{
  "n_layer": 18,
  "d_model": 256,
  "n_head": 4,
  "n_kv_head": 1,
  "head_dim": 64,
  "d_mlp": 704,
  "vocab_size": 559,
  "activation": "swiglu",
  "norm": "rmsnorm",
  "norm_place": "pre",
  "norm_eps": 1e-05,
  "positions": "rope",
  "rope_base": 10000.0,
  "rope_fraction": 1.0,
  "qk_norm": false,
  "attn_scale": 0.125,
  "bias": "qkv",
  "tie_embeddings": true,
  "parallel_block": false,
  "init": "uniform",
  "init_std_qkv": 0.0199,
  "init_std_o": 0.0,
  "init_std_up": 0.0199,
  "init_std_down": 0.0,
  "optimizer": "soap_variant",
  "lr": 0.00403,
  "lr_mult_up": 1.46,
  "beta1": 0.95,
  "beta2": 0.95,
  "lr_head": 0.0107,
  "grad_clip": 1.0,
  "warmup_steps": 200,
  "schedule": "wsd",
  "decay_fraction": 0.934,
  "decay_shape": "linear",
  "final_lr_fraction": 0.0,
  "batch_tokens": [65536, 131072, 262144],
  "seq_len": 256,
  "doc_mask": true,
  "train_tokens": 611000000,
  "steps": 4378,
  "dataset": "wikipedia_en"
}
Each number is 500 + 25 x the weight over its row's rms, rounded and kept within 0 to 999. Layers, rows and columns count from 0. Numbers have three digits each. The size before them is the row's rms in percent of the matrix's.

# layer 2 MLP down (transposed), 704x256, rms 0.152, rows 367-430, columns 0-31
101:502537501433513512458518503515517495493496528497541500469460518552493556491490465500504478494504
103:513513460501506525491496449517469472505474496483518461466503540462509488495507503505491506471505
100:459513462500512514500540517499475522463500492472530462535506481489459459498527511457493487472521
094:506467527451492500513529490500503510462522477486492512485491469560480502513508502514490498534518
104:484530485516495509474485549525531482505488485492501479485478478504493548485494534481522486490536
101:511488482449502488451470473539503490505514578473547521527513508509485474488520491536471429503502
101:465531497501509516488503484486482496507518513503495517544508518468493453473530528505518488473483
103:474483490467520501552481510510547513488487484522483476520497492520509467479525485482487489487488
102:515530543465527489508538477509495498499517484504505475511555513444500468469506527476504475517528
102:507490487473482549568507490462506471483535511491489458489481504526486529515410509522489514482487
096:506480486503467508431483532537506520502498478458492503512463495478443503492491543515491466470504
098:540511474444498496524550479498473489519504489520523513490460488505515525501512462524488479531467
099:521465490518486483518495483524489500522439478540521525499521513541502511539511467498528558494499
099:505491487485499526487467537509506501499506517492489483498496476491488539516543490495488478530511
107:496516516502510461488515471482494474495463518503494544466447534489485498487484484459451543512530
098:516489483464497465517509450504514499511498525508476481476499512498506513489529481491497488493495
100:539509499556476501513499512475473518511481448502520469501493486458531512514492501543546477446502
103:470526487501469505562444531464503534497488489500490531506509500470510506509498466488571495415522
104:500503467503484504515464502531448526459481497540504515472527510527488486490521501482504467473506
093:493474496519477484451513509477482482519543498485508549516476481488458485516490503485488508519521
098:513565484472491520527521508494476523512511507474497504515470520504492515485548491503507495566459
106:535518521493498502447491463508507469499513484522463475517538496535523490502512534487474521488473
093:444487517529504485451477490482506500531492498465540496490494487475507493489480526502500499495526
097:526471485422498490501508510466506533471540486494496476490550459516496488526491516527477497516476
096:519546462494532460468518489520485471473494520502503479490491546486498493526517480483543497481466
098:523504546489488518463488488468545523518484523492488504494497468485499544491466488568464495470453
086:498514500477503524427466501490535492484497501507499515487443506503470486470503517516500489500496
095:528512545554554567511481476540465505534463498526527485480512493457522532456501476503488511450501
100:501484529537479516515466499508529526474498503509492482512540481510540496546485485493526532501490
104:504528477504495497461543471537531521450474518518484434492490488509544520513516507467554515473484
105:521500479492513538507465499556470508502538519513542497494470482485484491500509501496479519534518
103:529486514537466475536498500520531513548518481512505546515533523485468469490497538485474501452482
095:554512497484490454564494500511461463509536489517491513460512513475502499540504503511529554515503
101:467488554523518525522495488492506527512516468490498487485498485481544447491456490462486523498500
096:478523492499506537486491465531467587518507477536451498450499483521489479541502467470468477504458
098:494531477493498503500471485546512488498517520519452489477526513449518505453488484490544487467563
099:456486502524543457421496514475499478495504458468521509515509504539524493517519508483533487506524
100:518467468471495523462516474483507513499503484526483515488493490532455477468468450500534525498523
100:483506526505503513466500515501507500494541500482464501540490465492461526484534517480491513541486
098:485517472521551500594495494494485478500475498533466519495508475498463514498519442514473492516478
104:512492535496486516471515508543469490524515509527533479481520492481507481474504508531524469517492
105:514489564515497488523497473491494544469503491513495471513472456479497498509524490480512519517531
102:468506552502525476518519444453496542483481526511481540490495478535485488538549470499520493476465
101:489446535477475465526514510468539486471542511467492501490474497484543469517509500486461461471510
099:483463541499518477469528545463501514513471496496503510552512463570492526481483475522508520472507
101:504513534496491513563537502523493514494528427491467526500522571551529510500485514501478497496500
098:528492477500512559515473528529515494562506512468497500497515473474521538529468496527539505504496
096:517462496474494467517487519478491517483499537558479498462475527513514507482522469494503535515497
110:484465481505493482532492526520492498504521508500540482492513464527494496445506499538536487510520
096:494502477512481480530490456452469484511459537509496523481531506510506477509496487471467515522467
103:532514508489500475525524458533500501491508465466495502503495539536479485501497502464510512520501
103:515515490466498506546515517525497516544507504500523503501490490476504542480512431551485524535488
100:497531493482497499469504529499510480487519528496532492499476487496501499486491499516504499504493
094:533516524510477486454501484499541521493459457496455497489493497468516528514506521477525466529533
103:470505516442506527511518474526502510541508525503458500485476493472500461478515515492508481500509
096:476456488505549502489521525511505508547494508505492482526513508575536518511473515511533476498492
100:525489479477515461482481486497507452472476534524482508502486466528502504531530505478530463523492
107:533510476438501449409500535498505545486487532485508511586451515523487467504492502456516461554529
094:493503450525482460598468514505535480530509493543532476484455514510530487500465448470455505474515
102:511465534491516531486473538480512492488501519454463521486526519515514466514489451519448487470498
100:510514524486530529420512520534531457492504531487456510493489511491507467536528484502504507510512
102:504499443492492493520495509527518529482498550481501484504500493529485518470508488505514510475522
103:545495495488532533466503495512476480533486504497495468470520516465493515498528491503511486525480
088:497490488533516510529526483450508483479519525496521497494486478511520540511472478497517541514517
# layer 2 MLP gate, 704x256, rms 0.222, rows 368-431, columns 0-31
097:502516493544521464529499524471519471510515480519519506500497476498517496546459453547504490517481
096:506508502526489537470505518466498473476506482490454508523444493487491532467502482491487448525501
096:467454481535521502499466448532495507508469480518555489504482495477487508474516456457554495505513
099:479501534491451478538523521557450512497528532526468559474467516517495462479508498494495496489483
104:489496456528448493490515497489529544512481488467471489450509463529444513459479498509507517495508
098:549464529511468448513466513450470488524513527539521496447506521505500506484481508532473502494458
107:517497505505520532536516510478524526506501528540477489493484473485486462510544476510525536507461
098:542518503466484494476437486500447494497457480515502505495474487493511511437471506492519535456508
109:471549518464501513465536461546533509457491517551511534528478505506527522480498509516520532528474
093:458511463455432483510505536525519483520527482488504477523472498507564506496493532496507473496519
100:519483537502466460534521527500467513576490476512488455508461506487516496457460528502518476499462
104:458503495490548486524464561490529506491475508457536469502481536543500522472517500511539502539570
098:477516494520454522515474466505505506502483510478491485542437480452475501464520521524501471487523
107:492544562489464551503510484487542488523504549544458493513474502469497521516508503500510518494485
092:506494523525494456437502522519526500519486523519471498504522522546457499477487478520540494493522
099:503512506498452476541488514471518505517481460534492497513480507479501487551476504461514501496525
106:535491509513498499502483468501494507522464498501500457456517517505515513552549500478567478535454
109:501495493484480520475533504504519562530487483470489519559440558514478517504502468531499472518524
093:487516486492530454512508532527487517481519510538546483558473479508479548536511461479523539436447
099:506528539527533523521501499469518499480530458516501460497463503535469481484487532516539429458485
099:510516516520505475518475486506456503513475556486538438503468503479474523474481487541480497490505
088:471535447536492546491507529480487521515486478516524515497475518449480495508501461475463457502498
098:506497548487525504513510508503475470491502461524486465508500509515510544523555487455542485502485
101:509505465507468487485541513509492457516500503472499478509454480498486518491482492519492515502521
101:458513526518473433501548492467486447537462521476536488526485498513447490464539491487514522461501
081:487506470533539509521506512512505513528538505505508475522484504501525508482536480481457521532509
094:487491469486494537522502481508495504483537511506512524469455492501529496510489501540529507474500
100:487541519505501479533525519511487496497469529502518508524474474533501523503489452469453484485465
106:520486498495512500481497507476467504493472501475514531506531476513456491502463477506501463510498
105:449511488507482524470484512471532511510467532502507452541535475501452419496494522511494524513521
100:543500534521497499493543484526491531473542487490494524503512523472485489487508539476483494542494
094:477503475498471555512514539484497479498492451501473456523532485511510486477527521497466468519505
103:504477566473501503469496496507495531518554523528464498488479501517533499507502536511488488532506
105:486531503551491525509483508524468498506486587483514556475509526530494446481519495498503517542509
101:490482545502421484531527540533498524487517500460505483504476495515508473497467497514466504514504
097:485540499471496504487499509491490459517497487481544467478493459510530524529522474501537504530524
096:516540526538471506511518494514509464529515498514486464500461492452513493537481501488525465512511
103:505479507441483498478519487483469488494490543497508475540483528503493499476508524498514526491507
102:550512483468442472513475542501464470470486481531507445510509532546459493486484503519543496467510
105:539457524512525473489532499490445494506478516488554473421487506507491517484508522528529504476486
106:528525474497495510462496522485482496502508497504502497533506470469484474497504517475477482510489
101:509522490533500482530463445504534498508515492524497480516508556509541448485494504493470498497534
099:490538506513454456507560497457530494539501518498521477512437487474512504508500488476479514501517
101:488487507484494466521524501510489550489474460540475479529477492527501521455518500516528469482523
099:508467491501497507528501507468517565491480517497458496520474504444490490476534492525495500481497
097:481531517489485511486528482499542505507466500496513494497494518466500491495502476525502501489506
093:514509516489544508501508515480488459533458508444445503518498504452530557496461458504480458524483
111:458534517526524516483499474470516548474508499523448463601482481503461512534494521475503463544474
094:497533479551464483520523487508487500523530475463510499477497483494432496520494522481520477558475
108:480499541512487486471512489523439489499533468484501487496473512488460490481501496523589485476458
106:500502491499511516476491498518463529498516492515519495486518497490507497531453495468480478521506
099:499504502506448532529508519482545497481510505531516498476465515471506492531504525527519520472493
099:485481508475473527464543466499544475525459434521489498532526484515493450509499510497489491487532
102:479486527519513483520502518479468522524538481505528467520463496504504505482437485494498532488472
098:507463526465526466527453469532441545526540458509497503472542457474455530469497497494470498522474
099:564492510500502470497540527531518505505525493478504510510494494549474496482480467500482480458514
105:493481515467453510479514457475510508548520543503485499485466541491488464519504490495523474562508
097:538563547518456489484519469456491544560525514476546478472488512511491464493519540499504491468521
102:484472516491501549466523480495423482503476513505484468496507468498480518508500534503514500482489
103:523477489524501510501504521480506506486450488511507527506458457497517524464516482493508471505509
104:488484541511497502482530533446512492493485485503475484471504442522472518485496503478520511503494
097:484515571495489488496450529492541430474483514494515505511462511482501469469496510520494501490472
093:512530503491516450501489551517507505509498513544509478512494466518464489466513521454478544509512
101:484550510475516473510496544544489517551468470492460507496547513531537564487487466483480502530492
# layer 2 MLP up, 704x256, rms 0.219, rows 368-431, columns 0-31
099:518535476439448525501487468473525503481500508555489510533505492479486445495541542467521534499512
098:506485520529521484533502474512536556505525494463483463520512512499471485511518525535440482533506
094:469474526470503513485449495520509524522479507528483497473445554439569480472513500541447518526511
105:516508481467504532469480490532496481483508503440530542505510531431539507531479535477491528483465
099:461474520457534499476468507496550514488509544502481463501485517512494484505494505497463475503528
098:449516470496535468516547492500503515495475534456538511513509536481488468457509528498521470493517
108:483535498479476486482502512518472514523496497542527533509532514512500513491473508530476458496510
104:491531485468436475471509504522494524525442513447487514479510529479488476486521487544542494490549
111:465511518518519516514491491494485513504523465474476482447560534475503559492497504529505509480530
096:499477533491530488494487498557539501454534498480486497487479453482495562514530460508481501500489
098:498485467465501481514498494514494476540544505547499480515495472555481522480500495531517475523495
103:489549490475507532524496508520497468558502505483515498530529465473536508562481472537481487520510
103:500488503514492466489510508461456457484526497499456485506519510532505492476506511511476494505551
110:497530490506499518505515493476471491510459514492485471521487481480525464463543514456464530506484
092:523452471519512497502496480492500508516511520521466546542490521485465541486489540510469497519444
097:465492500473510461494540480466539510510564508510538488504502495494501493482498472503510515492478
105:482543532528530479493518471480534496507479445524486472511515456549487458511435471530494507517514
100:480482497530495558468512449524472492472462487472515480464503519499514463474538555514483525483523
092:511432513496499490494499458516481492549503519530512510470467481539522477503466473477572500478573
097:494554500477517461515498493499471445452460481508497480462515481527521515461494496483512495490519
109:493518517539524530512531524471473518542505495501504516481462445473517509517540500456493475527521
090:533475511468533462505512492518465473522485539484534474531551491505527503492538494534465505522504
099:490507511458531468513502479501507471520529548535531451508494500509534482547504474497505509462517
101:503489502500479494488483485527546535472448560480507493505492534509487505500503469511499491497497
101:494515538477480485496511514480547512533469498478502544489512493480477517519508523480501511518483
089:454515497502501531497487494476503512474525515464531537494446508539484491497492533505520561470500
097:523473549500490509480518460482528479531499482491514504481534527521527526514503475510510507525498
100:470484517527520456465494487491470472492484448482488506495484476516473527452480498459504464533488
105:444509500487526506509481479556509497501479504522503515500517535509483525513489498461495505470503
103:477486461530502511533518493490489475531510514486486464515536537477494488485496529533457561483489
105:517489460542501501488468552492499531464457545517506484522501480507509515525505499490476535494518
095:544514510493551471470517495520444467471528514524499496489497509458476506493466524511500518483501
101:466488476483479538529509500508525546503468486429501508487453471510532465471520508478458512467476
100:489495528488502485468468474489470465528517475486493493482523505572495459486508514475514505498529
105:549520482458499500544531481477498578490480498488497500496488535516520447515468502478493498483476
098:512514501537525512503527484499492526495476508484478541499436432509483490484515521475514525498520
103:446479492501487510471539544510504519558523496542481508477490484558568525476458519523506515485533
104:478446500486465497495548471457533497494530471530540498549512526513476483493527494472484507449508
101:499521447550506512464484534466501496525456516544538510535489519534457535476521499512524481483500
111:486459513534501487501517498535451489499512476512572460495506498532478496499515525486518497500481
106:460576504492485540503545537445486494507480526484543481504487477482471534484517488519469487490556
101:502447501473506497526489461481497501498456467516480491526491466503525494506549469524534459480478
101:508443460478452460495545528487552506484518541482462523505510524482516500504484506442481541495475
103:501491468524484501526515523512465513510466435501454496529495460525506526519500428469496520514519
107:476514489517451480529451497479481479528485478482513511494511482513486484478447480522528481480497
097:483488496485516493486485478458477450513490458473522514520497488455496469497529514501511547468515
099:493485512464544479476475503519511461479505470539466532476510518540475518493454526517522539508475
116:537519475488470521498503507510537510463518501500552548482507518488500464503516494514504518504515
094:472470494538457497495517479487513489478499494488519466461497520470452471548514525475473505502473
111:511458463529501489521491469505467469479458463537494529521450500526489494487508520479508561529483
103:447507506478539489510516484472489560526524527550466505521545518466517524513499502521526476500512
096:522494533493535487492496539528517476517528570523485485533506493523474501548520463498504505516539
100:502475505508500496468527486483514470507494464525490517517515470525487477499523526493485500492552
104:474484485431495481515511458547487478518473527529491495485487485479493469468523498500508480477499
095:422558472511539480520497504498501521511503497505518487505508507538487476534488485511461536477513
102:480522524495455499506498533533515472489449532483529508535509506498506487490551526551507512488538
104:535506484497449504505523480488460530527493437498493499484493500448487487512520489484448502498453
093:525491472525488470501480475489510480486502446518528467518472487503492487487484484458450492551512
104:531492500514545504478486518486509508471530490520540444481529464452525471507557519497528546548487
102:532516445472539535507515494499498503492502502502505483509451536552504485480469460487505510474477
102:525490457468514495507499501535458490517529513495497520523496538485484473521518488524454544519473
098:479545501533481499510476514493468529500510451501505511532508486472462521528474504483506489542530
088:530451479490509531505518500482488531488522497481522522530525477452539541533494481527523463493498
095:473561534456484470517489549544470519525477511483467500533487485546523532518479458532497544535522